Each number is 500 + 25 x the weight over its row's rms, rounded and kept within 0 to 999. Layers, rows and columns count from 0. Numbers have three digits each. The size before them is the row's rms in percent of the matrix's.

# layer 3 MLP up, 384x96, rms 0.149, rows 271-343, columns 0-95
090:510536481531515512488518501490475508493537502545491488468478517471500526500445479506479523517474513500536514508563536500492510537458506505506465524523491529536476483436521501514458459517471517497525489477503495461491489479487469505537515497557479519496471492543501510467523473493496454510
077:481483525496471470459504475509492541521496493490505515505470493494499552497515468483489515502490486510518540536541514519517508521492519488535521498523523513497462489469487517522520503462494512506508449506548520481474535482423499481540531499500445484494533479472513509481521496523469428522
082:513496524495494520474522453525485530486497501497498477540510487491485498482526505486486510515523504520542527514508490524515497556521511461537443483496527483481504503530511531461507488499483537532557535507502511449511505445513527493515515515528487504543509489513496520464493445489434471534
119:485485501539489486478538512486527493485496518520475517480486477511484520504471525493478541512483469463506482521473476484449458497535511533518475509458512484521455578493469498517483499507516552485524489553533509482538516533491473510487496486499523523539470453493536516499524521506511503532
096:545515535515488471492516529488520505480489508479489490464485509500481515505489500509492467491508493512492541490527488517503502517481502489487548498504541527515546489500560500526491472520508417477507514506523511514502553550467505454510504514481502476437504435506490503512542544489528496490
094:513507485520497533497505483520511461507469495494468501492523495494495533484482499550456549504478486519496484492508514468522490501542554467494477503470537487527496508511465497497443474486513551456536531518523421481513500497464466458479502516511495529505486500502477505447472528516509494499
092:467486470510504534476519527450516460484500558497529526522441506486517504530499503522487515470490490505464480514556518512529482525488484502511512504507467495503510433477533513544509510524485503521482477533517549503549469493502486528513516523538507508543495492500438512515488503493525494479
082:513509480523514442541485543450485506497527491507479499548484472531466471526522471518469517499524474502489532514488530536519465529510510504528543504499492493501486489467470481543507511517489489499540543513513522496509518519508481501454494442499508452494506483522447517516515470479450492484
099:467476495504526474499469503528456534454487497561517496487532541515484502488492513507507501503480492491487524533509457477490502483492512497563503499536507527490497425508469502508516542530488539463500518441524487510523483489487518526498452504506531494522522477509501452506471537520496515528
076:430518505510476489468471506492507546514524496469504492528515538464517526489530523538463501477469492465493470500527497510500488491517476536483494492472531510492500477512476490492511469511464477521519497498573502497510483525533510502502501518507495488493437515485432454465502552523497476500
103:519506558474478468516525492484493471477492512524520486527523500480470529518523492474505511467489487448518473483477535497551477519498482477483505479509478494518538487494487471490514498452494498458534511488479521485530492480559469477485539500492456544504472490534511478455559495511492542500
091:504490518471496468491502523487460455465507495481514480471506523509483513493552524498521463502477495520534497508516497488482487544475473490503516500508489499502539531542494496486520506508499489510448473458492582505532499508496468449482534471429507490487441501514500518456509485483507527501
092:500501504479499466544468471460459517460499468522529526516482493485463498492541458508442506495510477487465509546523438480462497512502462550530500513533513514533487508488498511506506517528490505500552504499488461486499489505495479518509429503515524494516529496480511488513521479470461524501
108:442473507497499497485506478502502429501462515463517466495445440507523514463519541510489520503500516526494505494514530491450515507576523527476508497500520497466503528521460507491497484460528504479496474517482496493508496494495503493533460508485488504558486508487505515524494554471492517526
105:455543537507512500486528529483446498516552512531491542456482498504493493530489490508490572521475557536499521504497500506512507504469535542542521508481493512531522492425514509508476493533484514524511510509493507547476509509520502508537504468531550491491495498514522498485519498521509494498
071:483449507510528515476510493516493470494456523502537525518548501455477483486487527485487516493481487466542508499484483506477459519482532505525510512504501471485475496545461502479507516487546507540513486504537460519517477433512524480500515489498504477540493499477578512486513461491478485537
076:502489498527462522521521484427473501527503485516490482498536541512497509524506497500456499492549496497478539510479475515496495508482489513460505498461506545505496490461517475480500523502505510541517506468505441580541499496492482491517505513476486421491468518503509464488521509498500531519
125:427487473528500479492500499454507498481512489532489471472478518476502502478488535500456482495461489503468528527483469501540500529531484509517527535501489511507509512523425477504474514511509545515491515548479485506523484496516498539487492530515522482521503495514503486447495421486479525500
121:453485538484545488516480527484437502501500438515510525528486503517494481499486519489468510496491493480495514523503452449496459495522492504494524534485474499515467503462437535481457522519537491469501488506488501492529502494517489542501492481518514486477509489457561508463507541494490504469
086:494472511492514468501483512503518497440509501476489498520552474486480488521436517499503489497478552521497489491511493520557479490489476491484505499508488491514498481483497497514478479490501459538539515471498552505476498479509488427495547492479477500450520487496485540454513467489465440504
103:501496509500511498515503493535521507502472495530498490489513469479508467500511518484532516456501501503494499529513513534489494515482511501516476535490545534518547440487517492508473485521501490559581528507513500491545504475449511527444463493543485503498519501538481518450467469535499499512
099:515495516461456513483529479485517529519535519494480541516505495546507499501495491503409531513499451486486531520483507477500489531515495487493480475538500510511468532491534495513473464542541446536533518473487467478518534515501487492493511458509501445523501496517489504506497508523486462491
080:505498495477510490518530524458452494500485530513488519520485499533535518520505474515529514449508506487503501525500490502502532469476498459450483489444478527456536494497501513516476540484510523509430505483509558503509472467556501477516516535522502509520481494533502479519507538478497484450
114:452500501500496533476515484508473453480508477499494517506470471519516467507522523468521477484512506485480517555476524512484530463467494563513542474486536466504498486544494493467512524460540499510532478497516453470513526471498445469493518537527475471518480516481501493505535486504464495502
111:480507509513479511488470507473490569501560531474492537540537515473512470523518477506481523502497481463492506514472494498486450499451496511505522527506504526497462521474512522553455513508477501525498508485507467464489528525535469516512513473516511497481466501507460500451530495534484464467
107:490498508499507516481480511475481518505511474494537491482475444480513512437577518487507507486543476517497501480520501532501503496462503527487509476456558547517545484486493520485503494531516500458515518485547514502515528491468496560503482488550525496514511511479478502504544494457512513502
115:499524534450480506467519543497539453517478530488507524456476479472511508459523454468520503476483454501498526468470474492502503493499472484507465508515464499487509526521525489507457545487470509493472515551493519499542504516496461487509499472505523511500510468484492501445521507548524523471
100:498466517470554491517464529492525430482496531487514518494499496487516477531501526500462494437508503539531511489462492553509495501472492491517502534506492503497538488495552469477514523470507505510448515472551550513496515483480496498502501531479488515475522461486537490468477476481489520498
115:526499475528451495506533492477472543446488510529488533551484525478497485459476498512549458513488494467520515518495487534487498449515502490451480525480536493517444510478496504523491496536572475474523506500522464495490507542531472478529504498492500486516495487499469527503488516500519507502
092:488503536502484469515485518501467507520525557498500481484504477496500537510523547521503499485520526486511525493538525540488487519585502541496501547494470518455518493519481499459497515479469522465539534523525523496549520505545503509479499500478508472532482476490548522505463516479496491506
112:470537480469476451515486479516506504547513499525489506468512459459488505477484513473471534475486489481570515550504468472487526515459508522508476487506495542504504497538516475488494510512486509507536504492511484546538500476490490460516496520545526465456462494474498476503492518493441506502
090:508503501513488465508509507516485463468489494532475475518513555525483504514519460533488480500528514466465494493519516518507505561491503493479494530468501460466493527483459483469499497509490496547474485534523459501508510502503510533495467476478530459483458434508529512467456484450528515498
093:501494486510483497525475527521526514462488490521516474503493503474466462477511492511484431476499528479491473473494454532498513518497493491521514542518498513514442500532457477508462487495508540527526492541532490551508525498489505505456475508460506520516496469533513522487478556481442517482
117:474508482490520492511518510492558534494521468516522464506504514520504473513495527542504491509488507507455533539457484509498486499501494508452511511514494503535497459480486513501479449491496554546477515493522452504543487489486514491499481463580544490501474471501473461493465507528517470489
083:493484505517489510523534538526483490493487523477510494518516520493469447502450478533489531484468475498523554510484549487501519510518529513506514490491517443501470527455482498496468494482485535520457497563540511506530519465495453503506473474537482513504477456468485506471504505490512462518
070:486478505526486479494500482468451480529490494517521512511445419482505538517488515504511525484475508501521484546504497503500491492491517470485462493509488501471535502500470478464511461496506494507521502501499537547520512499445532493470518514536491471544470550494529467456538507541511485525
121:524536502483482487476518516545487477492472503423545486525476541527496508530505511516467531475522483471517489501480491516525468484529532502524515501498497501502508528504511484522499570550482460522475483519535535495512507519487496492534540489471460512509517510470540498478507510514476501440
098:488524437504456484505495534487487485468529532536500502473562510518496480501497532458505526483461520474524468519488488490510512493543478505489458525523495517516499469506501486533475492496513504537531490496505513525448499520548491456512488464509478542489491533495483505454508501570501502512
098:523501533509540485529497503491515491489515504516483478471475483511498477505501483545480511550521492515460502477486492530506499514510536516547488531524468483493512442482468489515472518521472529509518520496537446466513484494535496537471514548513517516520506463537498489551497570543495480492
109:484477506476484522482521461501461416499456489492518508487503525513444476485515486462519468519486482510497513479471492491551486501514471490500509463545539465499500515492520485519508518516492510503483486518548515480485471455481503492563516478464504506550505468470514514501506538492518532523
139:478490449521577532477435499489499500490503543486512508472525485478476496523502491555496516483529470529472499472501509510494494520505484455511503491516516457518467499532484489512483474531489568527513499497520473511503501501485475478487510506464491528523518513570500482489501528537530476499
096:504478491491483532523499492512489510508476495525506482485487498522512471508505486493483500468506517530529483470499484542519480507467505500502530507487477518455547517492481529471477524512497474501511494474525530492463498425505445495542585506475500460511524549453536537485511508471472490485
096:495492481486468523425484485528462509498540499493508520483511512502511519484489447458471505465451550526505498535500527476526475518495520536517514512482529465518468555481588495503510473499486472524496493517512538498461514489469514480543499491486498492513505495506482493498526494506476498481
114:517450499489505490506519562455430502521493486500480504522457491527488486503484506520517511469478514500496507522516432501481541484498522499460516477487472471546467477478516501495540513523507490509501476516464505502522507455542529478515462505466493518538524528490473472510526508484482477460
088:494510492506514533481503507491508499460519470525476498501519534525541445446513496492479518535512512467531480565503510499504525539458538474480462531509509497489456459530483507515499471457502503544543500465506521497509500521513496493486487472543460517480467482495487461494460498494475473501
106:496483486481492537502504532522471519476481481482492467508537501532505457573489521507472532480531466476469485516492500511517434450527529455476522495521508499466502486474482485521499453516505469515520515461536458482479483469489516488543481484494475504482532503514510472525505479503507482460
072:492468561472528547500505514510462510498469470507499475509482540516507485511468462556463509511502552517494504463509496473516483514517505507520478502502568520431496505511472472494508549519467478537486480466548483508466484497500483506490482518490498510489487526555492511483475503499515503486
124:547522556498461484512528521470468499515543528517515485505476519518487493525519503541502488511468471526501529492490541541520507555473475491496503476517464488500510479524531496479492487522489483503501519468498539446515518437559492491481491548474500489497487482530453469502517504491483478504
101:426501511501446483526496502474499479483477514519436485468512463493512514500471472499493504468487544532488539541535448498503495438496494492473487506475503505492496483468500477486469499517509485521501512506481497529487521538500515461518490518533464501496524544520497462500491484511508446457
111:543493474487511509505542506504493503473529517508502506549523510516482475465496497498502512515478512508507494450454498486492502523509503462487531480521489494521486500485483489570476541505500466569501467493478498507512499463522463497546531526520483529514472496539497527505466471490434457469
135:495510561502478447498556479449540523447513491515499473489502542475472467489502514526518495515457513488506483514529484519486500523468496466532493491495491509468481490469489494483533534491506500540534498507515496485480542498447504484541516511482449468473484466508503480524470467499499484470
079:451511480462494527469506530523562479514509522524503473469517528491510484468476508480462480448525521539508479522500471526493459456487519495514497507499527492528515499490508483471501496504480480517485510515554514517518521506485526465518452497536480509433519504500493506451528499507508452463
061:493526491488493515503501460464487524470567499514478534468506498499540482446527505510506510502518487488501511536530488524484507513495531545493523557448499546484513518503504509543484537508498529506527475545508491491496446506456490496555517486488491508480502487507495522454459491493500548489
092:454463546515493526506501502494492531463525500540514559499491454485510500520470539470489509511484516514507495526478506492514526429464487535460455499495524499479481470492477531492483525557524511495508503499486545444481488482522523471508501496503510492521494482494475522487471476462470473482
141:486513450501502460514510525519489467455495509487498485499508534534499487541488524522485521486472481458481466523524530510531517485519528493459510519521528535505494467500447490565494491460518448481488491471505505496485516461500520542508532502490496529498536489556474488519484493557508494484
081:498501498504512469475531501526512481468481476508526498483520506517497485529466493511491519470472529444500565482496480494506513494467523534465520503508485461444501498453513511477499503511488462525494481504532553500513535484455545505519492511549506442475497485520519475500511446511496457520
100:467519502485507493494447466531501517525489465473495503526464519477465515490543536553490451511528455497505501468516532518495513513496522556481518487526530508483490507506453507457484521525471489472506513536529432494473483512528496462537507517539480525513489469489503483482490507512519496513
140:507477547494508488546541493513539506487493505496460492491519526513477484483512477501540499500486494532544504445508510503513500539528528499509497488464519488501487490590502476476491522523504516506500518535496516510494500487534488445440521478444484496517504468538492478455496509540479485496
119:514491542504462466490488492474475486514488480488486486503487516512443507509546454530526554547480523488529536462509514487474503543467506516507496473507539508503432502490549504484512485525460471492512472496511502503524532496456485491545526493474483491530459498473464481513498524506496513491
105:513475504506512518470528450495466507531508471478496477518481489535498462478544476533469523515544497522507487501490533509479490520480497510509511487477564506501481460512513510477495510520541492498549494516478530481529462438451517487473481482529476488558496499487524477503491483466455472515
096:497485493489431487497538505485500489488489551478488498490476491511562503536531535479514494470501498514446466506500519513518527481518531437482509496518469527460528495464487482530490525472462481503535510487529509489463508549514492484519530471524494502458504493504474487520487490546502505454
090:499523546510505489510483476507497409489500509498493491461474489506507495514524465529483508484494502526539505476515487448557463511494489479486469513489473495484483475575538503495482478513513490498502493505479514510473498504444519507521512504460459505447463461471494510477539508492496505475
103:534475493470557500496497516481432509501521521484502487508500439522491510504490512528470503535490516473500509538535527533455478503513505491499481499490534491499503526478500490474505507483521523497539530485508520453536525476446474495445502505480494511511518492514516538514444466465490461537
097:492461544497477504517527481522462470502502507512522467474442508487484505523592514495538500529556463510465459457498516545532488512531517505527514501526483493488510506536488511487513491521507493510511488527499498468514468483498473517484499496473492477541564497479509525490511491520499480520
103:495469494502495481493498503459522423490501533493522498536497497498490500518506564462511530488475526537532504508522479523472530514492489548500507549494486480491551505480503490489477516477537467512471512457510494509472487452530489469523528527509516517550488518458507527510510501480452473505
113:559493482448549488479491552520471485466517499478495516494487475527489514510546462508511516497519474497505479536489494486495480499502543448478486483477525466503493511556533484504498511515496517524472477518504532492498522530526552544510497478456517531551507475535501488509514529489512533476
101:449518453488475443486495504516503493530504544539477498505511464485555503509530541495500493477491507459524516503521482495485450469508520530463424513512461487486496520528472502490494481519513473487506510485546504522507485520510502484532480479497481497461458522481474505522481495534500532461
117:476470523515472505509521518491495478453496528498517451493492528520476484507493449494518464510492517523528516464502496487562477504501522477481469532516499486470537474574501462482491536522469487513465502503502499512500522514535502496455493512481429510548495486506488510499551506479528480518
093:508514508503501498490538530506522470443545512497499562530518493513494506496509502484469505510510492499477549503522494498477462472491477500501511494507514474474475556561512515483506470490512482551508567495562485525511542526469509490528473466490507521475498476496482480510469531464484481520
065:517516499465489482515517476496516517473486488499472542484515495472520506482511503507469471473512489536454494504546490476518501523478512468506538512457510545450491508551475491548518498501548496489521539533480483534491524491472482455476451461510467501479466478488466455508485512541494512511
100:489501531492480490471498472466484533469536496521497522458474494497505472517451506507485498513529507420519499531513500481477515513489465521461528492497501525500515511457529470508497483523531436484520506484484481501495538501544497500488543555482544476548456490479494488496526485482523511496
094:482477526485539521500515497502471513461503495524516471489482500511532516531499523513484549456498501499512480488510494520496471534480522496532533504488508482519463492461479505523514472499553515467520485579513500472467510480530509499510550490488533471546535521512533518472457504478549465483
110:503504511491500503465480533482463506467528523497428489509490505528490489540463527509516478505477522515482480515493560534481485499430518501515500501483511448499482495476516481525557503505518486558442513486519510478508513522530497460543480472523503500515471494499477502518485499494509455482
# layer 3 MLP down (transposed), 384x96, rms 0.127, rows 271-342, columns 0-95
092:482501509516464501490432484499466480511499479491483530475498496503511512520502468487526495519509500462480477532513479491547533506486506476532485480506463506511479517473492498501432503450504501502523506532504500512521509540527473472478520484515547476448506489424520541474462457488519490495
086:522464506510508516516498496517485503532533479533498529526435485491531469505536529511489492479519493462496537448508529507487480475458447509491510513536492555495487454465506505460487507527509467462554507465501511530489515505478500481504499493531508493505501505517524496531503476524480440537
089:496459518492532526521472495514467527492512520488574497526460510501493481451518546530457494483507462525461489490529499484511493535514488455439514515466511467462483483496503529483489484507476516464570490511537478503488509486508483502469496471492517517524485527501503489504508521519483478540
097:470515498517513485504503518504479499530492518494503536504481519541478482522479506481515451499508490478461520516512443514558506488485514482526504495482489554500534489514525528451509501520447493474456489434471515520478482435510514498479444526530491475521475520512506491513484496464470483503
091:489437488503520533546507485528465501521509515524508527517481490491509497457554495482529499505514495476515501464475501454456507493495472497487502509513482486503462523515467523503514499492462526486481510532500459544447454501484479513444525491529533497470492513498483480462458503461475530473
102:512543474520510526481480489516502492454506501530500472500487476539479497453489490524482489490487536495481469462486481491533515481471513513518457555515497492505542525499460525493461468450519491533482517559500482491468536469532502489514482477483534551499504505457512482456491508512522528517
092:488512503452519518537509474530509459517486481505460499495510518471455434494543514478503505497521532449511482481483496491502451524491502516496503513478504510509489559538528497481507480481492486472517523513488472529475526523531540434465486488496493495496500454485553483487506472493500538478
086:519486473501471503531460513494459497433493510487536497517480498497470506566536495488469472463542471539488475498487508502488492446541520473517546524507457532479516520498475506485462477500504490527518452503490543519479534498509487495524485518515468518460486539500506486489516485513501516473
107:489514488473540492477463483482536560486460506536508473484520511513476478522480535531459489491496500479491503492518503523503499486489480514502504521507468457510481491474448466510587547467509518512478529489475486500543493503514509502479490454479519515508490510515486464534451461520474493505
083:485503468552513450468544514492504508527504501471484504461482480516497473489504548499469446487479467500519475469466545499495519507465507522490518493470498476505541495498491484501488494498545490471527467553515456474512514498515454490545517522527502494476492530528490501464483550490534527482
110:540487496502583570507514521498488492518518528524523471500471510493518504527487544517475544521497498486518520499508511485563491570519516496488509509499487516503509470521522488519481476512536521488488525510484528496488488517517491503485487498520564491534485481504508539445462469491499507529
093:445465490493500532488505500509490496482507544522503475459524488460464513521561540529527454507483489474489475508526500473483506484477520515513500574506505485542483460495500520471505510492486512496492507461511522484543541499549481520499515487513526523453472515471482519525503491548489499488
091:491546493509486488499507467500533527531529501462481483497452525477471471547480488540505476455492505598519528492494527519536511484491505497467519496473532499517518510493530479472508530526455478516520469502498522557494467520507511472526521497488505484516537513474506491480505484504473499526
100:526511477508486525513470425525502486506497459490494480507509487456485519501462498512503536496479477523501483524525487489440517517491506522496502419524498513426537513531493496518526502518476435510530505510521513481515506458529483496508499540511461483529492493528481483487508481480485517491
114:507448442497477490495495493504507511479491479475506487520529536486504520465475506517470491462503508460496476508503498511471473513477473499497542517483515504499497528532497472476465504504447535498483449487497465455492517448524469495495473524474483427522475496470502475497490446475484483462
081:510532490486485497519475469550492508512492514542517500497466480519516483482486507513487499493529516510486493502514526530436509469515550498477510444427527495490513524536446535455536532502476510459489528525513490470516519471467501504466527531517513514454512487508516507493504503455497492489
079:520513538485462528490508474486490492475479475505492514502472528520510497508505477479465536548535466510564525503527529543556535558516505501519528513579487484503523508466473507486511529506496490491528492492482508516535516477486528513494512480500537498461504503477519494524490483476487475548
122:487514513515473529513511534523490534503500474518464491480488476505500508492511489519540521519485502511546490483480527504465510509506555472506510498492486513532549480475500510483480472436478500465502485443517553505493512498540485445490514455548511510501483454440527473514470521512483499508
110:518456486513500508477488516509517544560476536489499529486488499528530522532531467510494496476496490487519519501479536554530511502496556498467516507481484504513470504524478461468477461499436536517516489494524518502476520490521495525521442496468499496499496422496491491496477478470498522510
089:502492534486488536528475516510472511503462539498475504503467508450478524544480482452548512430529482552500480484489493512494499546492514522522498495472506492467536476460497496548492510501536515487535491437488505496503496503512515471524520518492486529509516486470492475470534503518482454508
108:535515515496489514495480476535490501504501511498486512519521521531488442486499502500508533474518558542531496470499463482517532528551496503465507451503486474511455498500475542499461492550527468503457480485531533514471505503510535471516504483520525509456461491506477457505522486495548489515
102:508489454471534485460497526494476521533472538509535450498512494493467511441478462467516479526486499530534470516529490497495486491509524496447476511515513470477501513510492509524572537516513473491522495476502475474522458471500499531480494485495523507501455505522462485448508481503524499527
097:470510474469516489508526508472486474490498506500495535476478537518549510458455481482509456466479510506489478452467473498479515472479456460437467533509493489476487494497468520531496500480490440517475528529468522489500491486516491510478535473497526513539517543482490496479510493520476524462
113:509518510498479512522481509520501489448499506476474518492459518475501475532487508487508478494470473507471520539473498543513528447531508488505528470477481503523488475488476541501477541513485492550532485482530495515490527443466494533524493560546496486499492545463493505508525472484442491507
104:521527477535516488428491542499520509489462514493511515491524541489471505470496469425480548552460503515509483492526443494517503463509457513497513495513525501498499495520511496480483452514512460530530505529456475492509497521488512497485472516499496459507489459507495467497498472468497483510
095:525514506518494512498555544493505449519474502503465483506536520515499484573466499492494479490481535506519462501534497499528484511531512470481482502529495509505473467526500451510538508474510484514476533500473467486479501541539549491511506532535524534496521494527481502462474500549489461514
110:507466491538506507506532489483510541481493538465512564529517536530486533490499499511443483517489516520494524507504536504497495509522499551505560521473478474459499536523501507497531500490514520515517532477528528505474463496522527555511468511505498475501449490497521461497481519480496527549
096:461465487570478486488508531497487551529459513449455489500457467495482478510533499492504448539510451440460519493497513471522503517480506500442509500489487518474526501500481529484467469508506509527538491486512511485538503514506500505524499525507511482475500513506514475504518525477493495546
097:472507493466512506451542521494509510530482515525521526524497521455530487516504483512503449494478493498504483500468450495491539510500448536510485504516511502545480477505541478460467464498463544477496484492503514484513499437504525538515458500557479520530518496511499468465490472511495524515
097:579505524483530499495501484496492527480494483502525494532534558491499527499515486467487518481473449504567495475533503482497524530476518481528538539489471492498495522460538507535505513530518489515497463494539490500470482499484478494486525542497463511533500480457495518484542515500480530479
124:482493499500527525527505489460491490496558520515462500472543548525497484514479541502490465466520525495479496486504485546509515515483517492518519490474533476518438557501451492520489512506529469533451517516522449527533519486494508491463508465523525505473497510505491480550495500510470522493
085:474511500489508504509481479526507472546468522501508479506515480493470522507480512504535463494447513494527489506423491441522500490492539450488503509516458518488477516478457492522531515482501474488506486509489525513463532496466521585481501499529503544520505540497531488489518490499497507530
102:521494507500509494482464500509516505511503527486514456482553527460482469540480490511479552495518520480475488508508505534508522510521499517498473529495492468507536490486477464524515512469548519493520496561497528483524534544501516480492470515480521542462515505531505507520464586514534493516
114:477507483474478519477491516499467469499536462505481494488455474487506500487515514515518536516509479493506498469500543478537487508458545476478457503490520535463517501478494493547506486470493499450488453508529533557485488523557485462501534528554486519504515466513496530496509538474513500515
085:462546503485483505495528504461526527496531458525469526489517472571506489546470494531505510504481521508449485467448519492482498451550534500500492524529509482482506519477474480522498480509481477495520482506513506550490498479520454477506456534490498508481504471505509500553505470512490481494
077:512503485520472514507511559491529520490455517476466530468497564525542463518461497480495511510515472524495474488507502456446511520473513459503496475481511512524459495497467510489467517510485512511451572500503522475483503521499457452486503483512504487542536496506499500517526529492510489505
133:517474516496496523503472527505523464514491495508521517495507502496463521546497510523468514501528498514508464480523520503488511505478527484489497512488492515487518491579550515534547495484554466447552492521519491511529509502516501464443547461519482497521469502512499519553473531511499465497
107:507502524495459466468471505516537531513512452490478490498478465461458507467514529500516511491463502533512477471483501515509482526542546542486481483510512523490518526510492492538513530533451465501513517557518490500513522500505468509538495540524470521523469476476479471498466492525523512451
099:466511494465552480487479513485529480482502538492521464489496540479501480561523530514514477508525503536475493523480494506522485485474511524539498534522483516588499470478498486490505468489517482519457489490499521504499535507508513547510470498505492496487447469484470490501476484549542491476
108:505454486485469502507483534469501500476468504521482514479506543527493489435532483488526525507488470511525482512523491493483460472541499468514530505486518475524515489506558507474510488469487450529506549537544463536480510479510467525522521486475493509563467487463506500528513503490499489502
119:486519494472500486435535559523553506519454507530504468475536544469485523489519478497525479513528496463495483475494454475469499517533540497499488493500517499516489498512519511486498524522438493496500469489490476491507510495474526496529505479505452482485495494566515494465490483507528506448
096:467482487523500490486481532506497481524503492554503492544509473482492483502519488512555478532498521525506519520544468482496476503501469506481486462464542481452540486516518496505472481450534519468518497517492522506480536515546512521507470489486547448487460487502481523477512562474488517493
096:522488475473537502485524481493503449505526513503515449512499487513527505529543502513506529549521508503455487505479568518517486490509505443469482497556507470523503493521444520485532480478514508509491510471523511494503479528518511519510519474520494509477482484481496505427489479451460488492
112:541497469513502533502510526479495545483520473511541515508525503474490520510472486450503475478527512469491513476475481481541512516485500495479509506523509455531488520445484527483503494490436521515466502489545550483484491475472529488549460470539512515512453518503501491497475505492534473541
093:512498469487465489524509524501517505513480503500511488557497493516471502522518478505491478515507518474478532440516529502458524510525502464515526513513503483549477533479537500513484503524488517500482512518479527504410459475484546523514467453462512498468498529458542496521480488530494504518
111:529499440526492502448474468512525525518496512454494435495527479481480522472477494501473498515481510519503480477461508524476513485519519502507496502497505507539529513537566491528512529495473526502509452534501497498540459507514523470503506511525468561505459476508507529490518492500522495539
075:468530532524511502497545526486491523536552520503501454507464541521489513515511512533467467512492524486525540449524503492464502539535520492462500523506496528482466545500490508514500470487495501481471510513520500518522538494490524499476463538516480478496530494521531490534545449501547511518
114:538506495469491467486527490486482460504516516506486495523512494488473513527481514496461497531513514512523520498501531460538494505499482488493496473526472427534502489473511466452516491504451488498450504445509506504530501465500485525549515551495506457509457497544506453508526530510469493508
104:509525507519496428504503496507522533524491467496494489443492468478507468496483483459469488495488489493462481530464480473489498528499507486506540462507487454509526521534481516481489536522521496441513517480542535471494482460498454511474529493457471502474507494505532503500512488472471520452
122:510515479496458500543479451531533540446494528492551500486524553492483473478499505506497505484505501488473522497485495519511525482511518469525495450500508488516506501494487532508472447519541466550524510481491469450486475529478498509531525504506493517510505499536484480494469463529462502555
109:570466485543465502476482541502462466471497483508518486480489538503443493502510508521559456472489482516543525476468492486495531502487514505496497487523516509511489494564531494450483490487508519514525492450506479499496484502521477515482487491527513531503491502480487517521561489506472523533
082:492509498524454466495482496510502514483464470487480504494542483496542507474494508495473479452500513502522501578509487538519512529458502502460486513489548465506535495502485498483471497504487507507537496490489497497500510507474524469605515474524484488494545497490508493496480499472544530478
084:468543519492495492425488507466534479466530514531495507461534501516524520455540492481511457483507499469491554486512501502497521528511500488494514503443513517483463448479495526554478488518515500533506508497516501494508495501478522503501510478487502499472455523530460511464522463469519520469
087:455522511525505496509499470539479484515475505444526494481449521468479492459475480494525517543465466493496494492451492491492514467434509510491491506528499466458434508459535517491474526496491528481465480517486547489490492493489492503502492476489509524490494491492468529513524471538488462515
144:483499482486500488512488521484499514518513494478492430527493497503487484493525504490505489483515532497534489475513485509482517523551527499490507507505472471487547492501527476516574516493509525452501506471529476528514416515498500515460454539510504533494512468544517534493450510477538480496
087:492472500491506529489483507498502488540528475489487510509487488516473515442523527549533507548481506605496468494500515529497497483514517487489478495511497519514482503505418485473509489498534535479503507533524464517452511505500510486496479462484484536471532469479490494504469513474505502506
096:516523497497507536508531512477522477484514502472459523549475486516437486484509469478473520520498482481519501513474523504512460490476551528567478479497511507508535514526457500486507498470529503470500491541467505543498516506536518463547528471490514478491516501566488512473507524483515497483
126:459490486551473517518505496452472480491516505548494493476470470518478508518503469556504545567495480510485467469509488445501522519491528498525499496494471493481455486516454487503489499529496496495510493503503471517502494499537493504463524498451499466475508537451491508473511521516540542521
112:487509536515461550487508497520448522508501514518492507510479476483521443500501484509548502475504513503543553551495495508499494501467489490472475525508507495463500511481498478578526512523518477513542498474510508491519506527486553474495500488472488520495529453479501483573482508478504518516
103:518506506497547481532489504470492482489461470495466515534494496496488514512546522486456532498510483548481536505477496526471446534545538525502524497481516507433524517529520503531478501457506533503510496531505484495519512498469482442455524502481498477531542467483478507476492512497500489529
093:492517531510513488511463484528469496454506497539523447468527446482503488509472465507486483484474499544489504493515475554493481460480526511496539539494470454474491482499494507465507505521508566469513499545509493477509483532506495507479503472516510505470526466479546475541477501515467491515
089:547481557519558495479480559493508521509523509505489493504510474470497555519476510488510464522493510530481518481558543520484498483483487500492480539446487469502521473493479464495498518498520466542485533490476543506460490506509513500505487521508529487496538491502500472496485490549463504459
097:513484506507475540517498545490525532505523502466487472520532550526485496516513499468487488469464498477472536518474522493488538488494461507567478500480491517489496528541518448517496550492490504477531475508537497504501529509444452485511473505486521525449512478478496488501482523506469497460
105:512501527471497470525500464512440479485501477471493493447514506493510507478592516505478479469531501512485495506526521496521514508484483482545517525493512471566468511477476519507488525521540492525516502527537477539516501536507499504516459530489475495544510506533532536487495505499535499514
103:480490497526517544476510445492506500537477488522498524530523538492521460478506518509487528477511511505452510481506494513489491475503508536515523496530554473474497538524494490511502489480531512492549521530477498504553499515451495508507459498476505539535499456489455525528506516510428526519
099:443507504513447490474492493497517496481497489485467486503504505458500494486487546455524475499493466480503513535524467475477513500522474490514523488556500536512508488473455505517444477463548510478530506496512469518518501449514479489531509496524506481465512511460549479460492462479510470479
103:496558467507510528516514480506516492476477493482462506528526475450515531513528463477503468544491472531504500559492485528481476488502526487490459535493532484504461478513422493489498524493492479496490527495480504510525538465532532495535478521464515494531495489490495491514479484563498504499
128:510462522520494453471492499479536491499534491506460464499483481455532511508467503514536499472511450522480498514524485479506496481497504513444538512479522519527528480534505466471471498456468496491506515532511518567515531502531536510504494473558473519540502499516508481517510534494489534481
093:536492479492469530502532489516511521521452479537522499498511438519490556496480504475514499466511498511514503501536528487539464514499523476518444506486448534498514495435474490524487516471501471470472476517506441487510477487513491466496499479480490514475545482471486502513545474507518507496
078:482469504492485509535476540481538548514528445502473531533507499491540474496517525477492518507537529524542538509514537493505539541491501489471531498518512509505501508544552514505526505461517526519517489510484435515496513482516507532505488484531489480547522522509528482479459508494542495515
096:491541463532511501438547508483490474515503519500544492479510502437507481485484493499503509494520509530484503523478496497497552484492489514460493480500524531532482439458489466500505501514521481512519496516460478555528537488500509517541517486493476468515528511488534485491535502520544538460
095:506490487480469465521535494485495466500467516457496528474487494504484522474522504443479504503544486486539483496524498496477521520486464530500510518508478490525519467488488472467498518505453439528499474471493531512566480486505473550469530500519517533517490531496464499530470551528496510509